Part of a small language model's weights: vocabulary 27980, LayerNorm before each block.
Each number is 500 + 40 x the weight over its row's rms, rounded and kept within 0 to 999. Layers, rows and columns count from 0. Numbers have three digits each. The size before them is the row's rms in percent of the matrix's.

# layer 6 attention output (transposed), 448x448, rms 0.0754, rows 401-429, columns 0-111
097:514514470459511513589463457411506435505497478463442546403508374503474467423500536475498508467444515524528477463535506546500511449477483465518518488481480454582523502496470511492538553537534568489490536419559469510520547469551463466528553551397471486587485508532537528495525493512572489537501575526508504458519543470457502526535543523550
099:520501476468495472517438411492521510426556558464467501562493493490460531415518537463483520514452516481601531523469441572472425534503544527465520509534484470523485521481460517447497443467488508510430473498466452526541464526508453474527468521444485532599443564540481524480499498454478499542532518549523549450535539527488514521522393476555
095:499420486513495529521450518482481513504478504467517541445467556587531436490473473470445401545545444455517466505554479513455523515469444567524470574430602524420498532550586437477430429425456481496513524554508558557449562455494527515499451537572509569477413491475459545542488464542574530488568485524495492481540552548531521523491572574481
101:526561490505527590440482481491560470528558498514551453513511575523600544569531474444490488444489568452479525514500516525463538575587412386442547546504517487451508523532514452485470503491549531505565565522497515540531495505479478492558567525467420511511440520574511530501511512437574489445458446512455482467488524513469545470531477523485
093:461520468509473506485530477469523509532441468524486533465521521466509488531581533510544491509447562490513522428576495545492588546627452434460531501529536467479576472488576498549511495504499512540511480467482440515456450536523595518559508507545549436505468496469494520513500466541493483570453498466481440523579509504534474474498520460482
099:483505438428512485483496514486482522506515472620516499515552552569510475516510451485419441490436443506438523497438480580498453515555502481488478590403473498553536536469481504539472393496488550553494549513564532479505519503468463490469470498466498444517498527400523512506558421605452492470509494493547597517481550458517560496525537468508
091:472518459469516521489469525478466442476512517450555476468511512452545482539480489494436505473509592518490591474459455523483540407514518542496479463495464454428527510534433473467556518538558450552545508537499526501410508539536484482497534486477521482505507522506530569518483593441498589472472465545515501504578478544464512474496472470462
097:536468476453506461510513489496489480535410581488511541507511494537523489546577474493486503455488501497479488490530531467548518422517520529520503556593468539551524475524499496493511505538510456584499502456458507537491590512486501524478567525505528457543504460484458402483520539497417503533530498521613518560487461552484537506445503484514
095:562537495568475526422476474474497558535500566496505384540541489475517498562519487464543436462449472438452506450513575416454481464504497432542520442446504563475454519535393532506583475476525502575461508541476428505497496539489462504443496556476494540556510528408547446446532527549517470458454545505515478592493555475527467507473464500446
094:501466522502473505517580456502443534500514479531545540552468497489527470512540463468482538432508495464456426468481462408503525522519546564554508485466525551456494540469521528534513518508492521498530528526533502447472482517478507514478570456500528450493525515430513570513442503556476474477488479443511544491471468462548487509518452492535
096:524531556494510534570554509513583522527451505407496477552494490514450521504530518510455536527443504570534521520476557481533503454515480454470521534499486506518500503458526488501485481477605412474506433507485452545486423431466557537526488508368531507534568533548436503493478510440562474505564513490507486525499480551495503580458553496521
099:462457498486531507533454459440516512409499558469472477544558487462452565471550449459487503485481539424581477537510447489535476531513477487488445491542461473527512559484494470430541530475448487504462478587478532528504416433481395491539520500543535522487471520460512560504545459505501516561496498517538469465563501486462547540484498513516
093:503573468531504519483547490459499462497480507489477496537446507432558528509601551466602501465475516433473527471457532459507536498519509524542449581529547476482501480512491582475493488614608505582536488495440517558480490436510536515544523492495370460482511585473582525528507497480541512510561567515531458471457462544488490441550507511549
104:492486492465491469483534539472506474561472472484531518591586477483514566502500515450463455571486497571415548501483546515495429509496477490460456474467518448426460523491487443531540482446437528535458533482493484496524527441486523415561495503396484521482535539470495495528492507471506564423564469562524482512489501503401528526496442393481
099:488471507558467511416492511501496471477559497518474443502528494511586517449534523506553523491561485446519568504496458526470612437515545532531547492468500533489485428560458487523489556471440474551522515500491509528461560539475474574557529479543457446466468504525495521489461534486433401492528465454501503469543403428447500471486436480552
099:521477476485463520462483508539545495484497480488527546486536523494543549480425455514482536543495541486506471516472437498514505530445418500521492542552482503484481476442487476473471486521502516511518432469555559503506464461562584481449390527518526550410497467529489499407451539553473556612484478526467497525511413466502525531450433547550
093:551480525492544394437421519512492553497527466504471457486503583472473473488490460548539494531458530453463437518546508491486495485535450542464523563530465524523450432604453557536601517553445481476493424514548467482523584495570560479515460550436512534506537527430456607527423444542507484474501541501505541458495532492521519559490538517514
099:539464472527603518481384481518478566488543416585427527469522504457484486559479527458535480440516534484515555462521510509501540545536442505442443483571528445559527483501417514495518497516425525530459502516485489472510499457476423526537537505480513506530493557545481566519501485527503480479460590493517532485447570443521420459572540507558
097:543515526478448486470399455500469480503449483533461497446485477504530508523487521467497481425481491606483475454465375546494519482409438562518532526511505451534537489486498499475479536524513463497526469582501489475493497498501499542513513524519506456529570515437499520506513492390510543442537519426478485501472462526553507457425467588520
091:498596463579517512472504529518517437533564452589481508503534498475504580571504521529477509537522494539551508473509443598487506547522515553463527417532444553510480494522462493475465492494529524539507486532442508545499438527541512532493440472494550498499448517439531518466523447550455476493501465496459501480455490500501543531483496476479
101:476462512525498486470510465479504512394457497492469497536453551556476477494514452441453543481584484484418506494521542495474538439414483531547520571513530516464544391501486469460488445591519513489497469472439461485374514471522507520471514458475459506504514477415512462559508476459538463526481537497532548576496476493509496513453578524490
097:488510479544497502495475508486565441486510496499532469465522530514524468412480554393533570455559424504439491506488491484430571498502477572524529440529467482459549500509576498422508489567500464457501512451515605485502596455490459549554482547503555480478471515481608556486519528483497517473568498511474478473502428497464557482526559497485
095:503460549485547432556480524561569518522541437476500522483494459501455525495480466395517489522519431543560520522567495562577554495514531498456526553557487546502523523467480422538475472513466461522519465492535467475463507476444580532470500542422500516520474505485546505502489454497544406508558492488479490487458527491553455472524546553446
097:506492474462463537460528461458477567492466470566494456460481537546476502501474502507468550519447443501536512512524517438417584549550527425489407513468496467450453500534459467486458559526469536505567538499513532502524533590547528489502549504452457513445525458537486528487450525570469460486502499581502538544536465438411532570483446516498
098:485511508417515529581530494518567477558521447490516505552491535488537539468520467562549525527455476486478445443521494507520547501495540500455486504447522432464522499537537517526532454552491570473435396530521519556434440487505539429522469485544464552505536508483514449560535447562522560444498556457522499504491533496502580525518523485531
097:478454520460426450502471525543525495487530552448566455499523472553519523476573464544378394458436447530453533487516493482486510558512465450480513547426455391490470564489500527445517463532558481545475429467447536529491528371511504521558543475512567466519502520497472515456489490496472492497524487534583523513457455547506504491506584527479
098:507566528538539471539501561448453524444506462553438424457534474450500483436445470538513477556475531496487502492514510502437541522587505456474572492503479517483485517578464522434468461529526553520417462538562463449545476454516472501418500621482496453532448437486524575573536536477494480557497592491546522526503498444413495504387508572535
096:541465484476500536523522493483493539512437558514487505524518559483524469468521404532453548541411457519455490463590505520445454480494545544483566535473513520508535527395573463526540564510450433502510482421452449527525465580479487538411456497495503493493565577505518415510556504510471488507500488443543476464504481468510528566490517424471
099:508436558496484500491488496483472487448514564463471492447449525570553548535501543501448545505442422534482476524492493461499500486515502596477527538610526449521477416496567448497472537441548456519488474455552532514499536501484493528464503491480550472416495493479472515453519529542471540520519506503521600470461522523451545479442452520486
# layer 6 attention value, 448x448, rms 0.084, rows 402-430, columns 0-111
088:434444504506526577475485591512557459544516463541554533525457454538575451566384497514509457545510509501518499527516545427509566502499474522505506512496470582439505541450458520550510470526501537507435502495572571489482511501531479520525459468515490489488513497460488505526443526469447530460507498416486468481444401539495457555498545492478
084:511575452451470500477511506477539467489567468476483410554514542443414477506460521531510556499525587576520471431438511467535506458518562429479578469598496497511516502477521532582582519520491488464532478494499412477521428521470585491489529513503508500517488563450526520485423511454439436464487456521498473477474410485460524428496462481534
094:488512542517436499486486512515488532539425430546506526479536493518474496488521503501452487507573548484445530529418524432502474471471477544532507403509522527542485484545461541470484469577478491431485527506440467487555504502489516529452512515590620433462471557522515533515511422535489480425519544504491432505494407498495471482444493568499
083:573488451537453538483514525528472505588518492482472458476518462501468565527437494429547509488531450550501525522515478522546464471540514529573477497497475516550451478528451503486502549505479520475462454522447541492554499491485480456467504477516440516504522506507512427517555505514556506418559508525517556508455533487474452586436475533510
103:498479524507486569576481497500542466527525587445452470483488460446491497536468495465576530511575499538581477470575473454528557538519499522568570466543522479493514559499524518504507572523508471512542433458451538565540479533549546513523519485465509553484527479625531446524501526468492603516442512532484486471514511565455483538511501485530
090:542446476485490450490504525518544488460488531548528493502503524494410542420482504538477484505490507431462458533465533502489412511454447474473520476532569506531549514469517470467444461431467518465456554464562503492545484455475521571431497491535426480497470502442512477415484453526491416522529514476499471425503485444529504505452522561432
087:421537519518445537394537527483463494445553454532518501476464521499422552514453498530582498556487558458483439503555493516430486525460495529528484501419509454471489492500451477523483558454497514441495473521472561499428484466519482493528458477471452489488515450489493499509463475485506499485491531484407525392482512432497510540550548445476
083:420490479574557489479477547520494469517482500476486572454480515564491502536513542465477547537560476509512434545563443544533500476540505499484492561501527500474530431441538541526480508477463467468548537474466416572510531547524518532526447520482490457427557444488521490485518515505516572512474486548489510486519490506535497516500457508541
083:535520504553505413439515557461433506467508487485477527437498529492456521514511506538518537508489502467542562518536471521495515515498456430436449443485502522504503438483511480486512475478499503521497471511480455414527476542469523486516472551531461497539517493490498464420538452504526432556554574491516526536440530542486531567472542548468
085:467417435476531411448503469434440473508517511549507455409432519429501472444485486498535469439493513419466447445525524504512457554484527558543489454531493479462503518494457464552525542464539577493483571519523538516559560532523471477468522445456513518464468463493480502511544574497466534547441453444551487495544485457480496463555462516483
086:480503499546486453486483497536490510600525429539544473564479506566555569565476497531529419481570501505489467436504461489491585431520478528475541544500527529467530424456462490519492472527528533500422490447507523458482554485553536534511546507522419496473490573551516557485459491497501506424546495462468488553425474544509497516521431531495
080:533493533513526475524425471526503495507473495522517463432492507520520471484513432466435529387498452478451488510562529454459464470526506490430541427513512491559514496527432418512519583446432474451538572487507481472573436485499418515523536483475526562495536487477457549437462488448517428510495462482493510504567524495489460524460434522440
094:509578567472442569516453474483504482472507499455427480431463474553469492509500525473488460446450497416500509489479442447496515523484522464480503483488500517537461496447504438432494484553525441417431498432481527439520475476471430472488518580487476516457508547532493520497465453495516430518436524517512483434575516491508516425413526492506
094:518488488497541507528497547516493507512485525508550471519463564536485569505474498506476513476400556534453519451564520493560515521502504532492440463513549503539497499498521493473522524559516576480497528507573529476457497524545521533451448469488543528519452463537485515467554448569529567471524533504460486521528608562541512554535545489484
086:487444500504583529532487496482468552476538590567524451437437542534502448559510490471495539543544481499512511460513510492578553511525607502540482498550532508509477550536533459502529496519519530438523538508466497546424548563500510470519566481501426436540510485507530523513492428519493418427539495490471506517502511460477447466490546452490
083:511550438457410578515530465453467501513470455500587514485479446486511597493439480529463500443542481458477550431420474438562482491454496440469498458534580550520490502499538472489504476469573521516481562526470532459446445493482526535457529499562479463504387560508501517482485513490438556528533484499534503500518595505453489513470495492536
097:444482493502514579475530597573498498548541496490618535550442528555596482487470501511517474571541440536490480536507484443573521501546522474612514511423571559532488497495561511471507468544525547420547486536462455453559489506584561546517498493619507475454439532522481488508431499499500526494594487558471509540580500569488516592468469498498
088:482436458565570551567559482512427576459586519482510548548564506474495457495437528495524517538549533488583485525542518551530547555584549527506461566484571542507512477508553544519512467469477508476499479479510533475512480491499522484578472453609505538492448468586507434504531485510426418605560466521502527462535477542486460511513525494460
082:498453488486475524550507538530496526549512471465528415521504486497504488477474541508511512524469466396464489470538495471550501458486507416537505590490533430486518477524554591543553507476441533421509456526491416476459493546442495496475535484569519474487482422463473482525481507542477501518487520582521472499547466499533530510511447526473
085:506495523507465530491515484546515467548557573491530562437505506503541511557496555509567477492457536415526505518470543495541428499568517508526496411502493488531448565497526491515442567460468442489484553471552538529572561552487513502552508514440464517524485469559494508479438464562507419524428411470420474469500560475444557494523482503566
081:562499479440490518535508532483501543486519524536493577487539542508547538574505451566481482488479545487480542529483489455606478443518536531543505452440553556519450522509479530560467506528460527479466468540544468456485506539451486473498501430555454494469474555612486509513506489526490454488466513477516563507525475487543465451483432509475
097:492503525491468572492467505549475474509523555494462490596535483515618503515469561484548494510547547460507455536458502484500550542503497502553399467447539500535478534462537477505509522525502566525488519504553495481484488528609436480559558461549525497503508467517517525550529496570493565500508499525480539484560531548510490540505468495564
082:483562493473495478478543572544489508528456513439499484563503512443488480550504420512500432534512509477428501442455506474516455505499431484472569465501484536515511495515507448507534480492526441500466517461508440560475467486498463471507463450526581549480526525442507479474541462479527567431495507460502538504512538560486473442502528530518
091:513532538526499470518506510530437517472527599527502514567447532501512503478509571446504498567591533583540535478500470508478462521533413432562486498500457584498492542477489557473553558463530494526519512492506505464542501568517555506521475506477596455496495493577491550530437563510530522490552480590510498507494430508440480560598457469485
089:526542546468469571529478492494543466470504540544503510503444572511497456528443486479525595527569554446519562436522488508460556394471558537481473516559546598503503513413488475460471475467535506453534584474487555503509533500543547511483482548493479551474442482531494485565575519489488531494495592428471496511483487510497570520542370428535
087:436530463528464535517458456584481519551471481440546455503495466539470493538530486430558440462566473551509449455551499507549575511424449546558451534521522492513529449518565560496501493446417521516568539526465482501469508578533517513548523396511544524427469565447477492511435443523483540492556448497475461538466491541575492526522440481470
087:476528542471442475518533397490467487488510459440556509393532472515424530488448530419521501508540538500520517501454499470479514516489498437482509497481479466446457521510441562500461432465555508492524500463517608516467480381527534431531448482452510499541448419459421531474518488544544597491453509530462546488478513524554479466497457508520
089:518473474513517507532562552544534452496492486518500506541534533426433571457478475528515507515479571489496419470472469492522516449383557512551449525460534547532560543548483478478519475562500540515490488543532525510519539474527468486490543516505444546475469497547491503520514527533508445441489435451588469492569552466482461518505510483552
089:466476483586489534496519558533494539433519529479501528467467469513506481534549522453538494496472489550511540465545463559545479569561459511586524552484444554445472592483503467512540547538523464555516528539522537509547498548518485584553521528513551468491489484479465477576542486492570548484518526475481530561526520524493529545544448465553